Part of a small language model's weights.
Size: width 224, MLP 576 GeGLU.
Each number is 500 + 40 x the weight over its row's rms, rounded and kept within 0 to 999. Layers, rows and columns count from 0. Numbers have three digits each. The size before them is the row's rms in percent of the matrix's.

# layer 2 MLP down (transposed), 576x224, rms 0.0433, rows 278-294, columns 112-167
101:558505536560552473544443561499493476528513538506561499457486484464492545496508362505468432489546513454485571517528502525472457504502476460531539516541468515462464466516
092:455523438490555504531508528517532522494505500472472518511460470525410586547543471576514494415517497502550516486489508471507455469553462494478508519500506550545442449537
100:497492472522490501531388455531483472543473483501472503528492509478451477544493487534519535461514488472511499478489459459442499524456471494460406482460507513531494543540
098:493517481480529416497433496418488540582536481523521458471419434535521440492454515503449517474545461527460473491490506442537498417479489425525544523469480478459478512487
104:465493472465572506513429509530493511532459484461503458510530491441474515499526597515505521430533533494516535405508480568514480545514539468498551489476430454537476488459
096:480457487440512483520536474463504490421497467441470497477462485493528496499503500497460467501496549540518575427537516528430511526483534503460460527534496537540419501474
093:428527514497466458555465518509457527519434473478536525553483523490529454495505482451489448553537593464472519451479486493454495504432532514525518533521531507575480542474
099:461556553568431509489553512520569521472486516527481538537483476454397470571475485510545501491619450480526548520565522519561568455524539528500480524557502505506512482476
099:478522481524507530495551473527514506433539519514561500523523468503540559464547522548515482456465489602499515512475547507492477469505469473491558550490450600511488518483
097:472497506548467409534468535479486522449471550474491440494520484475474535506473566488461452468463547607582541417485505521479494518538511452475520532512466472451484508557
095:515503492521527480466523379495473504510463508509536544500457559510491565512465513507486558502484474560461492456496549518475555515539537484536477513510549532481551453550
095:525466576513529517553507545506544523508480507516478516474525527544452521585519513508536443491495543453482533507532473417520545485522566503520574461470483523517606470456
092:554468534518443516562515467475538462496519500573495561540499527429512475494589444481556463471469448503477506517501483529433480510544519495585471518506519501454483508489
098:471515548535475452549492578490537451460528539506558483441533448476537517465489526551438439450395533535466509444549504562493537504436489545491547527488514498499528476495
096:437480488465437527501550503472488500547502484562399525461548557422539526472484488508471535506507522477510504431458497494517498511489456490539444496513508575506461430616
099:573538514464489527616532535503493510490553460505603462511555431519501524427441499524487556487469472448563520473446534493477497487472552460582493545441550558477540494533
098:474524495473521540577529481527522511432566438479474471448465506483412475509465516462521528541485494538474512488504456414462458544511450432453460448552465518600483461495
# layer 2 MLP gate, 576x224, rms 0.072, rows 279-294, columns 112-167
099:531479435447483487533464456464561490430468532466497492529505511494442576457545449552449473455501504464544504452550511500450459424535398524455489520514513544500471472569
102:518458559492521496516484495558502526592478486490468536560497519500476510519529475522548497511533437504537458482536535527490506557487540516520420469491466467450483518482
100:554532531451490545507542494537497489450463453497436549528509522442536536501545486492575438499428519463536522486536487541434479480531475554482478475478546542498497508510
105:547537466415491453443477451607504480504484526502437521514587515516429492473535509496483507465510558511500486491505483520479447514485477543401560491526504540550534579479
094:506504454443529475518559521459496442439522506506404506538486573570614443531511489509528513485449473617546538524547515507501526480468536466541534568519473543532475531469
087:569494534524516548450507483484484467537524562534470497585572496471502510533563573522509527451555435505464438491589408472498500489541521428523441475456545512506559504533
102:534512518475455568487518523462476562558494522543527593548544545438489405452520518533480592522577517460437496496441477443520545496525498541449438504529512514463519553488
098:486434516496481443468449516473517519545497523462442538474479442432476449512496573509420489544512509484584515473513450481555468557542562427528503508458501436490536492551
100:494489470570526438527490436459520521465465477475518519489520541460513578438490478517515434525447523535612502482533498529524500468523532500459463527529487500478447541542
096:418511481483450580529508417491533593481490532562533461466558487480515497467451577507515491525472540539502486486433520411480514569480492464499539492524525457474491503459
098:443505453491547471480487564536544551528502499558497492505542514540492617459562441450464434515474455484532473530523515535514491494538415533476428465551457488555460549509
095:438522482521510487467530472510447450551438522426493442487566492521496458523496607526555560451489531434508499503529514518532560424496484527538549485513519494494448490504
103:452538543552514544512517521514519418461509517475584462497488396521499534520532481497513495454444511461475506482552497516488538489430466546471496465497563529434487422505
079:493503544501491502560495538527461545469501462552460471609489481556475549492481533501513496461514464523526555469495527577428470580530528470504466538552498546551442419447
104:439519500462528559536488473537486502499478472533519438529554555564560468552575556508495463487469498470471471518479478484480543484459499412578476540471411479486489484514
084:427500490507497489514543540496482435433501475445429489467507550422518504386459522482514506501568438520471458487488551530524580505549522506515464523481441518547432525458
# layer 2 MLP up, 576x224, rms 0.0751, rows 279-294, columns 112-167
091:486543501431505471454513521482495507469528537507532477476546535445594446523464524421483475516442506541513533470510517523474556601450500486527571505507471524453474496470
094:469459493436509537469570571456441528408445500519511473508504478485564504468484502460503546516485597470530524488484432525603508473540525534467600557499461535491563446549
095:518466500486532572477537498571507515487465516545549522501573600480456449553498519514481466526456511509438482533465451573470467434494491578511537448540587516506480531473
105:531444513496456499519522502470451549505475503442438513578495523512499450442555409473456491560488470529539498480501559488488476556539540504491466529506559431569559431511
088:486515549523466537532504535506463527491470482489562546499479447544483470439456441541495497489544566518475542489479528493539525487588522509467480462555493486465531547529
101:544484511450501533463532507522490488512538552516497484450537524470449542477503570504516543477472443549561490515508496450511528512534486481473506489512486541413501492449
099:516432477499563480546583509483458433502467496495562526468501531476582550469586483511474533510406549502430489491484512454475443549510478532477447509503466554524515510500
102:545478529527464556449487498466480511499514591493433502511469455552479538484533483530456474507497499489533519490496518500489531549588504529497490490401475520500521465513
094:540521480497470447509480513583502522561564508497498586575421536509500538516469490509520505530518446466430452569497478443539506506522503466560458450500575455572494444478
094:508452510462487551481462651490482514506526511455423462539555476542465439471505445501554493515552502443550511566517482578483444438467444512464472465517528499488425515482
094:531501425562451430459487516551511485574572455520515482544502508505560487514511497496489490458436487587577482480482569559449478575503500517455536479505465503455515486512
091:484496523485547549431482536465455569505465457475556465453456475502513439520414537507391534477546529488617558486500471479486491462466471541446595469460498450529552502586
099:515524465471548433432490433531478548516445470494512565537526548510451495561420530461451545538543492563508487520467462488499501502538476419504555451520550498570516532505
096:562541542535592466521484483497547497468519572482599487482539475577436462497444539478502505475496487497516502550503501512461530505512572499427506486505521443509515557411
101:499474466522514492417448454474500504544459415474510555484451483443482575502490486484523459564447475507501410452539531479553526521512479534351468516516518438457527518471
095:564506488574444466426436536467493518556471536529513514546458449514574469498523492562491482502492481460532530533524529533482515523454553517456507572437563465437464561485